{"num_hidden_layers": 13, "hidden_size": 256, "num_attention_heads": 8, "num_key_value_heads": 8, "head_dim": 32, "intermediate_size": 768, "vocab_size": 4096, "hidden_act": "tanh_gelu", "norm": "layernorm", "norm_place": "pre", "norm_eps": 1e-05, "positions": "learned", "qk_norm": true, "attn_scale": 0.203, "bias": "all", "tie_word_embeddings": false, "parallel_block": false, "init": "uniform", "init_std_qkv": 0.0271, "init_std_o": 0.0, "init_std_up": 0.0271, "init_std_down": 0.0, "optimizer": "muon_variant", "learning_rate": 0.00258, "beta1": 0.9, "weight_decay": 0.073, "lr_head": 0.00609, "warmup_steps": 0, "schedule": "wsd", "decay_fraction": 0.787, "decay_shape": "sqrt", "final_lr_fraction": 0.0, "batch_tokens": 32768, "max_seq_len": 512, "doc_mask": true, "train_tokens": 291900000, "max_steps": 8909, "dataset": "wikipedia_en"}
Each number is 500 + 50 x the weight over the matrix's rms, rounded and kept within 0 to 999. Layers, rows and columns count from 0. Numbers have three digits each.

# v: layer 8 attention value, 256x256, rms 0.0909, rows 36-95, columns 64-127
# o: layer 8 attention output (transposed), 256x256, rms 0.0698, rows 36-95, columns 64-127
# q: layer 8 attention query, 256x256, rms 0.0706, rows 64-103, columns 64-127
# k: layer 8 attention key, 256x256, rms 0.0673, rows 64-103, columns 64-127
v36:474451538498535428461489531570513498488515584542493532558536542463558514585625507532484485478520559399519511480574422439483589525642487571603414517458463536542502538495428578514469570500462484
o36:467502486482502597538567490506521493557544440476506433491497463489452529475444542455497522492463538435504480489428511510526463485471526469396476490539590480493511488529534495512494451429485519
v37:503460503505495586443469560475530458449551371490453548476555456523500524551480471503504491434566518470502496479450527476547542480502498518497511479414521504419510512461522466490475581520507502
o37:486526544506553467511507529535490538569425493485552564543464554490504451504529501474492551558475446513521503500496476457458456486491491498471500498499495500508553481510513553471485383557494458
v38:478485600464513461453485500526504552438573501510573462538524494496527537513552520506507511528575492412573577525492524595483555516482568527495385463540528499491506476491424455548553435524477551
o38:572560460484503511482511494455494496518452516493497432487494504490497483490463514464559463466428525532504494536495504433534478582492484458451541514466500533549498518468504506494531520456486552
v39:513501500547481557523476438571512472508512498417510509550452420391428595435446524558461470538434457498504579526497492448512537498480452462547575454561538561470506454501485450430565547572516559
o39:477527447526486428482565510463551554523556466522491476443521555544497493530529503493503532504533532511492467451532497496469388470582518493463506485417481484494404522514539531514493564566564466
v40:535561467495511476501516405490508578535467548523466476515502508436484523535485453470502571475444503429547526390557461478526487474431405525423493483548428509534510509502463531545554485515550425
o40:470414453500498468552512549485523530468570476441485535455518419568539475508436472496564502518556497534529475643541550475457491520537589512469478522489511458501529493402516493450519470454475525
v41:485541555508434472513509534483545531505442491537489595477494565537442495576542460449472517537491436508507496472513496556539519503498473439491398515508493513480483530563488495555477453469455539
o41:531521521485495440425497478499505486435479542450484465524550422531421465496533485533517482458483518501537551521505530541515600490508554526516483505519628511555540484506561464467555504502515482
v42:422488525444548557457524506515505477585443455463563522500519501461496447479451519535445573524554519462516543511496449559509533535457486431564494497562501487478476502518529546549477520469458529
o42:608516478533519522539485506493457509422550523502478496468410471536547499554507497538490536458497473492426477499566481521504499473533581547488533506480535529546587475489560480565549442473513536
v43:502528444469460499495516539441465462468502450479512536523516482516492491511519465458600506512560422515510457561456524533467462563611492481425502472521468444509526551468494594466616543443543527
o43:536520545471529466486572514522512508487478568546422514491396535522574522478508555596484468442458482530496495447458498510500510468435534440556488539505428496398485483450572511571455475519516408
v44:588511452525465554431517557447474427448590512466451422491588551455491448442495471481427513495520406524437477475538464486488529547571531565543495524529446426478508489557554525556535570510551480
o44:541531493551481463492467498553465556481511493570484505491473476533474520517511545478538451571492511522523572542469444451516505443510494576513522524504525550476462458566491428528531432526568525
v45:500467522522491520530475566476525406548504503497500512485513581514554541513484451449485497517532533527568440506492516486501550472455586516503504513449519500518572444577551506480453507453539445
o45:523487519492512497472527506498495551470523536538481527479425486442482466511537505595536538475472486493456544536447461498504485478592440472416494463481483480486474515421445437481501450517460527
v46:497464546438518455505480542457476456572486568462489502465552481480550448494503476528489547497511540456537457567433623470582436475466485501539598570501480565525426490505457506520498445549522557
o46:476463495487543524477455499503487489464486494510521510533537456530502478554490547469514497414534485513458572540490444543433540554498489505460417438490526474502563445504485447523522494476446458
v47:419494512486608580561521460422546484493515515488516593510483471483493450447479493529434612472485447585518491545469511451473501491531476469567494542451410525545485467563462529547526567535452507
o47:546535476566510469466491515490501494507529523537525480428498466415485492521499543498521480530550478500362484535512420542520456444501581540502528459447522500480515468542478466454518547520497534
v48:399567460488469483475500485605482489502484527448484396550477478459536591438529451414507424504531482537420526529579460539483524472532516508367447507530545525589512537458522546446523532517486519
o48:592514451559514477551483551455551482486498395578471573450495519548464493491516556555541479492477517458498485531424515562466525463518515423556612528412399461383491535581496500527431497531541455
v49:439461473532515444439505516454499556496502516495486473437536473484555449520510452497515523477423515506460487542484564476477523504516587572593522491436453541476451515513482470568475517498547451
o49:515529518464487574479478513563538524544541384472508548512484453515406517466529549514483502493542462536510433488553486516515457497455446447382449457533545459521470497491486517505506458503484507
v50:505521511537460473544507518623528492457479479502495466539505553483516485471554561479504438497518601516490438510439459511532446568567429536473556535500534537471436452536523493493476501520503496
o50:506489495527466418526519472501543543455535525543499470479473514456468567532457539441482521483485447531559486479515544520451484458416489419478491462529481525510543557412418456465486388450506439
v51:541413543521482494571440465485497521528541512526458472612525466556524447516448496424434523508493513438512536442494476472600524494526531573461436494509432523531531553490564511432426492501523494
o51:480527486530536508436563435484516503443495466559462582446496470482482458475490403543548504476489489523575476511512522563511508508494466497512469534467494527444470424493510504499550468489469527
v52:543468562521470561480450461412530475496483511406489482423547488486519519494564459468521562537449433534632478502488516552593476490464517511548432538458452503464449511509463537548461513489454452
o52:484518543474479469528503603496471472493505584498520508575489459535492451514507511560511462472516524546452545466520491486514517457486505508473491524534504447519548451583480540426550493549529513
v53:508592517497553501475458512479578557504440471511480464582571460517516471489533470526541517530590491485512472502515547480424531520522523455475494419510579526536468556588465468519518474492512456
o53:576419464446476476546536557574439465484596558591497478469495433415367529461526508490461512459472552547461466501536502568578455488477526530520495522471506507472561483501516472505493510507522553
v54:497462504517465473484462491464517506552560465533471502404482560437467421527575580528490538484526514496415577481479466458519481554508553561519435499542444515490509521508494493492535483394499523
o54:497474448540598509540527511456477481439474496461546527559519532490523520488391478457535514551486513461542336482553551467522506408513492464483505475538603498482452437487531474532390532562454579
v55:538601513462567399505532493483491584444467500477475452463481567464552459481394434490456559545488529430493443450504470488470548513530518485521575492455562497473501546408479525517530482474470472
o55:493455554477499557475518512459556452507490589459527553574510512542492590598525509530529531529536542551531521521537503481511436495502440478505432483516484525571506447562452488495465500511518528
v56:528469483582448474514501568490520488444538524454512449487607554527531428442489548525439483475527482489498425460527469557575478610489508547487555517500480406555439441469518522512487538524466468
o56:488518536423500607544480470517477523518482523533438490502410501534479485599473532465634487463484465461502529483460560477448437452502467516532430530492536598453519524460467455516574456518504441
v57:501492500515518489488549503523523509593464389468479536456549448534513479476501515439515511529559486480425499445519502445466504507553478502522439532490481447519480484537512393563571442501421508
o57:573571408531500533545579440442476531478531581523505456501441476439521447536482515476452499418501553488537504540448492567456479526445550489489467461474504603490496446564505493479468449501511553
v58:495506553563502495493523511512606476485557501520478423508505477550532463575557512553518496521543534513487436497448506534500500520528570473484541553538490450426494492395495354553477590467423471
o58:545499510517514482531518479484466482477431548423522547471484472430516549444512476500469430501527521492434573498467594521496458458450458501501438459452500520510473518566464548435527462484512538
v59:537486523508500576523466469477460563495523572516436498477422437495474482500522512422500486453474507552539495425471531480517479481541475561444506457551427534385403493550526517468584485473554432
o59:515453428562500520431518520494547452502478491436590478523511483473517500579482517555520456499500541435509524526476457579531477535458566421476507607458487520550598513493492458569463521526477480
v60:480506451538486503487485481490533377555536556562495447543458517511616494501491492530488545417419576458443537477512485506431464524504534476508514469496494438602520515473560529510493453441437554
o60:535541542426537570492457514467472548458483419434460509434451455516522503479507488528461539553581446495584438530506485485518512479507517505490418487532482520408465492497451512509531479499534494
v61:571512459519549539478531535440502501453480500455443508527422447533497496473487491493457467527484469539540405505511446473483517424439481436524457456445608456504502411507552576472497482441495544
o61:500565521493425455568450540581463472502448594521428507483480532524553447440540488456563521512585557411482569550486521492416422534515524570510489536522334492511509523495500477524513453474512538
v62:450536448482456538557573528477539501596519480489503473482461587527512509464502421542389402518473477493507481467485498518499520444461460502521480517506457506505486561505519511511476495468586581
o62:580497495563523422522480469496466487454488483435525468560486463435499585497533544508506540468513511512476502535555553451492465532531592456462589528537498455505492448521520449450543462601490496
v63:391381569491495398530547509450524501545613494544481451581498457473467508545548598478532418508489489499495492482412502510497439505559512503560453494586435540435439557465505512553546465473490456
o63:528523481460455541553512467482503503492491498430511501495508516529537448464473460513467494499455502463543553477501535532531521443511470482512522568487602500484581468547492507439465538507497496
q64:534487450440565505458477534551483475514533490523509454541504517528474509502421559475484553459485513626569414526521510472506451463546486493541530480415475513402462535422472474472490532482503410
k64:553507501521500514426529539580475475519556544460458494512451429467492492509443578432468560528503472580486435496484523543492502452575394447499510543497402469471511533495496589379552471591510460
q65:483494507500409549552531528451544586463443447539460479540571426638480493510586498495535539463481593476492522513356431504516511515457497511548489504508454417455528530499570510483507518471530448
k65:454481390493442551580458542423504532471461451546448486528610458579461602480567486536467511476498535421460566538523462478484531466533446522611568518577464430427511618422573465524542570546492477
q66:511554513435484564520587532538483502524526447424530437552477480401515555511518543484476588465507503505501500448426526509556496458491474423455564466469537564504505455566464464430506479623424461
k66:476507532483515507460571462565475517517509464440495478476484428454499463421518502533520483416490536491526516442425542491497488545439502584487521431511571524459496467558485525441518458525443447
q67:477461406509475448499460568482487488513529560456518504591418483536456505412410529478514496559509507493501479570487502456491501502513443495493526617536404524433521560465421484532472520495469457
k67:528452413500475431504453523539451565497500504462563502523485443509497558496523512483466469496424506507493406505498544495408468518499510488531512527565420544470475531443461493557526483528496505
q68:401446384535543462445574471528482459490540504380559567479528448495485469558478479493517495528570543523517436473474490577471478494551518449538510580428595481473540576474489490554517505406496600
k68:427458454545548473530545488483447503536466476424502541451448476531519525571489495449468486480609497536436444551482541495467456539542504539542593477439526539493531525461482509504476507425508523
q69:529483494507528505481514467479446477487497425499540445471481508519467537498516511517480451448455552500490653395442533479493448453521514556500454554479645503475438497531506500469528458514493399
k69:473570466593462504504557562633447391555582455555582430428593430452528592548535487509474540504504526491428459497477480537440455427536514549452551456529440486454575517532414475543462478483522561
q70:560525594448452546589541491485526525525546497508504512484541503406556597473549434501513518474486414561453574543458497475484497468517434594513503490490513547551483503513497523562484428503512486
k70:420526520457446525541501614536468437457475509517461536489532521505592632537514478454432553458537350529486498524526521486489452471522496422498549541570414615500518439502432457488480489565553597
q71:585472538553511511477516581545428520465507483557487419510473474436540581523578537499489505483503386406462468467496535456438503388508556467519537536470604470541554502418567461450546475507520443
k71:543516403476513536516480547461392461458533518545442442511531440494518542538537592486534494495399462448545429391475562538551457493539569459453478575475435509482529465520528427470509562561482486
q72:460497473569493495501476471498509527450582492454570492460583515410551527543551491530476493513504508454506427494500500600504503541538554553523483527491434538509460475572413506492487543496518561
k72:414449471596453362515542577485354478390530608526481509418481435439604589582530488483414464492504429459575468415624522495510499471513524464451511564555537601555462447539463459527524492579572478
q73:522476548452574430612517576562507532391513532507554539515532455485429473497418558523539521477487458545487510548387478477501528480520457498519520493533352520542493507534524582466478544528488484
k73:545523505468570463493468465463544525493494534439551531516497439512517485439560503540549485512442493516451490495430512435491528381505525553482578420536492447521511573506519547467445447481542459
q74:563491567483488485437404602514596481464442566474543476370546479481489478435525553525441424523548636550521466506480489437510477495508531503470526562393374444465463426508419491489445582497514488
k74:512493456477506529484468549523598438548501534451614563422526458496437505504469543493450403437632592529486502431539556486528476486559543477513483504444446388513614477511493565556514439448490480
q75:412453450518579519501532563549437515478518585530477493451530538483455533487526496471519485572494537437464466467446613605478492418503482560446506515444393514481508533467547510512608406380433485
k75:408458486417573565492566430358433516477487541562550457514488533464539536453543540454531442518412511494511471467461479511552459437454533523489498500447574567565534538478546491456526536462418512
q76:501508475489441515485440514541516498446518538464487544475559448510541430538517498511463526509490545631484488489501510497461498556452455619446447415419490482501474466565535569503568613525464515
k76:472539470516472475531465530471471469380508539474458545447523401573539499506592535442483489556466434515439509482580529514496517502519447586460546503491469512560517568582429536509559509579478489
q77:491511498558475449468481500532519413463503533549512542520385542452463478419455540455603496537570447462513478453564605446411444459592520480544513562462484483513508564479473493534446520446414512
k77:564566495502478450502551457487464531508522536549535540486410529445477515443469526488557496497488401479455488475576554483453450506588508454464497472557544539547462492443466549596440460429440511
q78:450474521490522555526510497497653552500491458530496497461488560511477429548506419439612525474513519638516504539423480567514456537507518468439503472494486566561428499469502470519466393489495498
k78:464531531410458632453446511456587591469460450461460524516421580548442477484556455417574520514458511625528403566513478439505488478483505490444468437473351512535423393485507464473521550422498486
q79:536427430458518521506508501503526477556564548491502520489539462487538494490560516472517490537512481526572484446497494526472491499465525552506472489425487495431469510507576516543490490524494495
k79:470550517531545516487525477416531416488551472557512536551545461496545528505513496424433464482606403469429462506485551461502495491490533429431518557477482438484481487448560533557527520519482539
q80:585524602520527439510477488419587470540545429486510619417501510468506476445449513570545477500495527570500528557558530520473498423479600507443519545478545549546432515521428537591477445459536542
k80:581451480514525545485524456476574522479505506541559495502473515537588492468495483490537521499511493503561529531529472451491549477492491541469528446481492498460563474544443550545509430398491530
q81:573470567468495463594541403509507447475590454485539506589500508501500483487535492475521469509479521525511507496510517478458556502520450515501466490483559530489506501463418451426475488458488491
k81:457600523488491535518528509539531421472541467469475511504568430478438530559505523484520496552608419465404539485481534454490582533544456427477451489568369502448548449533424485480480513511520600
q82:528558448519520483459485509471529507554496441547539528449523531438427507439468485474583446539493467512522495509509508486486512526528490423476485465445489448573451455464498506563536442510447509
k82:540472519601509479461499458581521563531476429508444504500451540415492591406540469461551518498462531485450448573575483478417445489513549528515528413522487498542423452426505524544470444499529540
q83:519485444587521480532402481494542547463577519535504472511511584419490495565517475591509493512609476555574436478574476553528525444487441449529511423490482492519459436573486483513532549544511541
k83:517475475469508489506448489548544559494552491584478497457460504425511430441542511577472511402518476512562468447558486534477556440485424525555512388487483484470471453476555464470609543577482435
q84:540377527552542437632497526477485511478526506526508463529551581551470538504443438506465505555552539507500503539561539449446473527491555478524475436450573496515537427466536494539544536452518497
k84:500391450534575516535440518501469417491623506532393443477575534501447489504455508545465513511509493549488441563559548519475487479524552538508540555544523506549533536370502485490458527432480442
q85:508486513493540414481444535453586505516512513459545514526533555588503609570517487492492508451517587540412576544523527492496493584590474458483478449526510463536484568482452482620509552471484484
k85:521447516465629493445527487415495498530484462424600484560466493552502500508459487458498422485455544477466521470488478514546468516538496516514453493503616467545470608511474559541577547409495445
q86:447466524464467607610465444430469506443437410502491489571512573562513517453509423477443499521481517428463482472559465382534526514474519527530515519501494485528473481433519516418453524445477480
k86:457560459538505511531525565526446494484496434442577404525585439589505533586517456523461497485502512478429470486514415461533469488554539445535423469543547538493514539487494502477537500496533484
q87:561419489488611479507468554403478403452396536444461500453521450503602477608333519460515467567508493524521439577572450490421450452492582568367469477483411520526463424421476489381515499457573516
k87:544454496594531459444535472536535490549437486416482494423441476535604466538428458453504431522530486515416485563562476514485513459588514507365500516505437505514481466432602553488504546457538437
q88:443526554464588540487521433548492473517513513515519518529505524427556486552469504483514591519511498471535569560518492570527428478445531485500485472454590480455464536468481458487495419416456461
k88:453489456523508483522554542509460506447492461490494435476505444460475522527474470447517560514491547467488586495509476479494436473532540470476515559497519544439534458503486511461529459495497495
q89:472531432549535456467503564443427472529467547489553491649483469567460516460466443449453562532444505459519434446538473560555478614483505475565458489478420532450498538453527511498549469497537479
k89:449502506398652586466481469401477538510437568467556478608476515555467459516396456529422467512449524548506410529481468512568503528442430538494456459434493522459459575477612490477497521435535444
q90:544437491527481603476521467546399508506525488566505478414471491422566436450491504568474427474475482535445509540496556504565536403540522483499463526608586522603476478474506542444533460523503521
k90:513491511555378485581535575591477470438522448534515452520494455494562492494482577529522461443521428502469529481458532537503503444456573519510472441579528607517497506530461556437544504590453479
q91:555563510449546489549488481534469492514536411594443442497544475474546491550535526555521537439488507504573545495533493485474446488539541539386520517510512510468487501414477561504503546439469549
k91:559440532549540444537477519547448577482491438508399479417494492437501487488472470532652444470534478540553570556483485533465433512496443478398488459576480518498497588465550560499513486479503472
q92:448472468570521458520508482566531525494534434505497510547526503493542528475489467448495491511481514407496424483455463559503488510475502500523554539534561543554475536531605506601558499447497384
k92:466514357585582525498532486507440485525603451532472429467638441402447549473529530454499475577468558450535465469497487537384556517457570477561514561535470515472449572441621483506513549498466465
q93:473504421461553440393535481427440469509510586466582469549574478480469479518505548490520438508429478461548528480504497536576517521504594409442472491518472580517453518464552458474544500529492503
k93:569499522483521437412514485443486534564498521369564506523494477483522482495431480417467468488511576468412480532448506446481544480440652446522548469533524459511490500496577471421484450446548474
q94:519526500428529450456476517501512522524422481544524447505536487531466513470504477537488504457557455474337504515515452506432459541593455541471487580499547421459537441493427539443477560485550560
k94:462497492526519452434504528452385537383524501517476486575437514506440562543494501500466529488501475508507540431506497568500476449575399516490574559472521448493436466509473527511477447487543590
q95:469553475483496495638488435461497538477428602482553518507507483524443468512504484515551496519535511558436485539552511497553566494480473555601464452470613443510557480594523488429470556510464519
k95:505510402463543515552504496481505459524471580536512516507527481441494442539499494540614439539489545515521516454495486568520555508503442623546415413509649386466478505505433485481493623527441510
v64:557403495536536490475478472492500483534526494558395533537535568560540438477501468540494601552431463499513513553532481547520447462545513482419563510425518524502494430473556576511524549531554465
o64:523602496459499498504502506488520520410496514443561499509489446458499547457517517486475430508476485484472426439522535501520574416513492490601407479526405471556495564511392477398503424527476501
v65:481444526517465530521533495504463500511489482475531537449540531506471502503515473481558492442462504494517525566536438503485487463499570514492546428474486515438506504550487563536430479598541506
o65:593514461477525531460450497562475490502501549566431534481485509482552516536536508479504476439538445450487478497509532511471434541488517499456470606428558474480548482480544502526500439435438506
v66:524463519500498495583502425496565389530563562471524468466491497486360447481556504568524420514497531606574446496456466435529505427524477536447525558513562486465494511588501535580466530503490482
o66:481522536497494527393514575522471577459515482449494425608493442614561516581413516559443575470437426498445481529587475537592441560536497469516476567498478592446452531476456464409511481597540490
v67:516548457447513445491300449398479541500555466473465458509534497447586559508603468467574455539471485483539437474471479586533490428474510487489439442548509479485447408556482422603540514499395536
o67:470436534570423449435620444513555453497479534447537551570509487553501461597497559523414555449610455564432448558595437444469445582525508438515554535480470560547646607435553581476445463420579552
v68:579526431468468484480501536477498550500478417497397522452500490539500472530539538539522410501483560533524534539576483557417525397577552522463570568444408460492481478599533503571570553432548515
o68:484480534538453510600580415494458499527545592486527501569422509482441467514515473440429596444538495496566507430482502480616404563394450524558379436477433612513519578390479470458491399521458442
v69:439474457586573406559561450440512463508543505520464539568537511570572508511572452572443510481510470494515460506508577444544530500512450506470568529469416570495611455557482458487522560530428578
o69:545542464400491558461521595449528411508449473453533518528454493440485522485488521434594516580478513547469488495517488521464502549540556470547416404592554405556434511455541589516500412498544477
v70:539486434441495561537521479509533496489462346466481538464442525470616527466575515533502404593469471466498480448539485462383554475439479447470537469447551518498437505423530488464475472447507443
o70:497551501502513418530503585472464494433559658555536579544507481507392435568458530536515507490503474516457457554528532507560477432492596598471526563455587415469557496501486484521486525522475600
v71:452502449447506471582558526594424538599471426500568530427487493449530509487478433447500473481445565480493492543484502528434582511446579489553560562537475474471530464513518441462602420515501462
o71:633543565499508513403487548516586481438516508522413549478588530492434495470630468499496521512608528547561544485606500560451430541440429541532426526428490506503462581433492570519453491474488610
v72:480568522566444603501438496490571483466496437546525432552497439392554478515389502450500458441459435523499481442542392528650494518438506506556497470518533413519532414546466517485489437558594510
o72:503405446462579434441586506636448469530566521462497534454451451567502521557477542535526431549520470497520442561520558557430529465519502403412444508561531599480475599432521522513548555462476571
v73:405579539421481526571605557497586456467477572583512495424479514447454475520506495499513526400562602505483492472451507527435439396564454552432575479523545475497456560546511494452499566512492512
o73:560435592563513446522499423491470511527601465499528510550637470501507583450567572519547483526480507476535399459560557457539583553431590416523448464493519587439462459532541488422542464519510542
v74:427488464513504450508428462538446562540536502454507428442456505462488575565496622511613452475384512597463524485536481582458556524529442587572501478473487522505505516578508398477499516499507475
o74:447499578500420535462522505414586406471443549456474561512527470612533398556557405503472502494486445496543514458543506431565500597469497564368460537609483523480445468498464475445455498496513538
v75:491455498595525565497499485528513600506528514497609539434530522491545513561477510426527516553507470467463493471484586492562469542510541575484565586520538489513423519568481524578496417422437367
o75:475522530399539549595470488461560451530598499503425489480457512536453485491538481542398456457494545574481518513507464523509555509542422435494486475492653553513496513455448469364463604547514583
v76:521572477526471450489385398460588447461525384443516493479586486498489565533491468510453502560483511520620552487501482483573514451544476456509503521459525512451513378447474502480392543493531526
o76:515505522511465535520600624465504549506541534547560576497465440527471452522525461534542568487464445481457445465564492550494532517396512457547506477533333449522436577541540463472577414506472480
v77:525424506578463563576489397482496599453455583519539545569464532458486406480426485528551509545394531522526468495537542563610594483498533507496535535490385500458549463573487457477461477487456483
o77:496522546464532424505531544564523481543486435410424431479519521607446554470609477534483462437565502536457510516457458390476414495598507427448482432448408482491444559507495450485481497498510539
v78:585485538482415432502422574542476420492548560490508509463450507499513505429421529520536506361398577542491546546440446549428473519511539549429533501485532461573509444414540567519539496495508577
o78:431547577512526582492524420442467560406515475468547562518518504480488474555651452450461566586590412475526435481529507577581551448521478461537449523506454490435508486545457474525473458476513508
v79:537457526505481539463577523520532482548559590487575492557569467497476496511523530481495540587555554526472444582471598496551530595468588554490557489568484482448460492432519526513533480548515502
o79:551507518522483384564420558525466479495563388612478518509428454477481442455481503528562508512472492543532563396585508458508513458596535469509505457432581475499511498501470525451475493444488477
v80:517543569416567534581565591536448455492531496553512485514517483477449439561449490542502508533486509529573473456492558442569488467509588476424462443526491442473460531552518510565494516454495443
o80:435412433568501468492447424485566521521535485479488550454553487545518530471496508542350433545515569468450497515504490504518508500480443461604496561493492514565495478485468460488504562541490491
v81:515539467429534538514532508503614546463525556465510509372467486450499533476497475512549563435437542516423499540473449414511572534500465521517445536537535531510470520476446466569429538457451574
o81:441477486500461588432451537547407453588456461499498452606551486541529441507537496509421560547545502441557471464524548537519539435483542605529447539497564487493420544486597481499499495585502409
v82:526448532519530461453539543499572531466545575455492522463543451532476551594547539496389552493574548474483554489511593542401546538464512501411450516446488537469483461519582547462461463500470529
o82:437512540521506647580511444479506506559522429540519528519484546495485458547541527534513507498427528475467444466433506399518423407524513563539497523539454493438540536485459498444500541420508475
v83:527523485534529490409424423507553514465530497479457469576544515451548412458471489488478520593482485444562516428525496532424464468463521550485596448445431449501466462461542518527463531509520581
o83:500448512518511507620496523424457463551502521481603547481521493536446591593503461443527617531454535507443490598486544549565482511600548538501531509521523448470506580511472459552484460440454535
v84:493430488492512488533543442515596496517618508556491468515419505489520473517598386465488576519539502481528471440518500601448503584539458532481392463528529490462451518432510504521440520520504475
o84:529508485357518510535498424512469435551444473425486528539532532548523563560428631543512464428472490522518487577501523525595448398422522416552525570518592502567478562525469505485436449530419443
v85:496385569393566560532471583530565564539521519454503490525448521516485530610471483508516471519507552518565521474458461545484456553441495506495548559493515529416441548486502420595539517458408470
o85:505574552541441487484476437430501481492563491479476463567499513488554500437536543535405514529476524440492451462491520422558519518438463476473494508504495483515416500497422503470431519570521466
v86:500471515432547559384535546570490431458412531537467426512506515468465591551457467529401591503487507534490518504421591499535467549416499556477492483453554414494500513434513574516498419451504534
o86:523506463587454471657488479534498499560571496417520555432471432525519487498479558464478476466517548553457437509500487486458553476466526504541526577587642580527445455572487520572563551474529398
v87:543502469514460432489541505456560477492482466583418580573602471420464442567560503496424437497562499577468513479452441484538473471525514448509517519536439448457621550469499529491537446464440493
o87:506524562416533507494541419615478425514529551519564505439461488511483558452475522532592541448461502482579524485503530474445486508475610539500408486494499629537378450499499416563445487532521485
v88:474482549472630549504478505559521555553499578527521472446564472568519500489490456524419559500465473482498489492505500441473503529497535437468501567403467549466507572493461598516492451497467498
o88:584554487614421503542477507535536456500536465493532522519493512395458555487499538508458430496610603443473513513510568448481546470579405524546485449522606401505508477513539445501450604464509518
v89:459587485406416428466493423577485481478583530412559494486443499501543472554500479435488521551516503489451402517551478529505577448438504438577387496477473554459513456427471476464437488512465503
o89:517393516538562580517542595471461543463482504543452453469457529539456567598480470513493553493467524539540457447451499542466362427537469614534579529501474438515465575524498507500536482506524470
v90:365475472528473523585557538434497481532572522445507504468456539483598548522583526506507521526477519427429489455401556538511467520516513445503503544432465566551402540395442513441664511530510504
o90:542575489476536496470428421534526565449500517494517595543527553580436503541387466431539423502470504419549571426544514419478539473503487556462587408546612438508559471550501510558392450449522537
v91:570506539546429467484498532484493470405552460545474511492489492542466432419496508488516467552480465547485521577475436551416476550517503441552474505516482597560525399540508583550469491573538449
o91:507517520521654478460593343516540532580493482412574518545448476504562521491470502538491521504513464473510436469499541463480480504497530479404561435460481492468402599489519521568464422427462530
v92:502459567456540459499665474478518521576432454537466552529581497504490410531493481481408455497436424519456499495428500587454434590539443520547505541456566459519551521469531479510549427503437446
o92:542511531530508520510429529601567475481546493469506454370531469445514565506475470499554493522534557469457545548490503480602543401456455492484405601500479474515395480496438578432445519486584433
v93:516405462505455492463494516573513525486501508490506440550479501427491468492492493488433571387470479512510430511532496534472459491462477474488507489468509598429430385463603551583525492395570445
o93:525575479458431462576557457531520515528531471445538581492456478531466474549613547451612505550492604528529546501453552406490523529544440493476489513454466425535654580604450512445453486638434521
v94:498523460530552535518416480459564490531594503490572572545426510572544500451434504429550510447538516584508513430496519594405493490533548526552394404445475547576414459507530467437568568567458502
o94:439500514455444419557477432482473579394448572424482419553546444485490443566501438620452547526519551551491536545459449537611509567517487502499463507491612416464597488428519420475471443440541517
v95:500503482639539518486477495548560548485505502480607445479515501594500473641568452457591409516495516480446434520526512494506492485453474493492500442475500543519458468549447443514540548459495471
o95:528595505434404519565537523447471481471511570432497594423470502421466442488458603494422552566435442500473536423466504543548423526482498497448543520498497540479484526554539541423467498542508473
q96:468516487539488414459600473577518546496432535492614553599470492464442575572447436497515502510514506504513461490559469417519397595508488502511493507429439501564595549464482492502361454507526520
k96:497458458574551415461556532582512458449500523467587513592460560455503565583412534464488563503491544541571477483563450439541392545585548490475468493507454506552549585428422462538399437453540514
q97:543462453553541526344480481600536573435453520612481501459453592518539431531515542537455414480473479530497445496484457528430491396488468443459517554499407441559452435524506540463538599548535498
k97:530570457607481501387442455550522560476542498540441538389525481543555507584522553534486438489489450487511485508537527518421462378501433513395501587498395458581392494564500516557533541554470508
q98:588624414567479426321408482534601582500530379507473562453501536522405525466555559475502481494523486466500535548546538580447450437605408445533571520590570453483460569561491527604522477553437596
k98:518533471470484519341496481626587600517487454586532601454519577552450454523491503461499447452502553472560597539456509545456497374536419481537577504517551461402457512484491461526527536493486478
q99:522524518440533471489501513563569437495522413554533469537584524503482576501518442475493384503459565537531486482501487448455563558506446461528499380458594420582502457484428480554522414479446460
k99:497490525423520479471514487479565490557449454486446430562498571476471575516531487385471442494497557517519557515504469452486542495558467429507527472400566398564479492543463501572496425491478473
q100:476483561461520509533512501505486466545438452485477543450514512556490568522470495413512525506392557576471533557505435418495550566458516504463424421473512561547450435501473521481455519496508436
k100:449492544481478529497419490504532549561491502447505460462494470632496535500488534482452568558507558475459567572473460377456512533504545465493468495606494518501463501482473497490417490532569403
q101:469516533437467439415467555559537555561501477498494506558520477598440572478536539424528540463429471455533577575522443539443506487560547485467459529543467633515485579491454439580482504554441495
k101:566492481477481437420451502508521520466439444513464514482594454579461560448537537484550507404404549480561553482459515521436501562496528431488473554597528614475523499566480516521569550467468521
q102:447441507474598639510498424526531485506483462437582456468489651479506539407439407448504561595529601512569477489546505560535405471446524495478447522481518540528460502414506525529472513523544458
k102:480472541518590649478452413541452483553527524485547425439472556380507537523430463471541520576531629493563473526422509534495389486477504511456444516498434518441435489433520515483508492454522436
q103:484453436363518494470510536510475478589508526419471435477535421499522541530460508544461505551559570458428449504468552541510514489475608558495545529457470508375529495435583470526521549480452486
k103:517507486423537520512466531461428489547430489457506462429573393457465478439454456550429491568533563454415450459539460522473525485477572544457484536418576443422580479450518529510519475459460450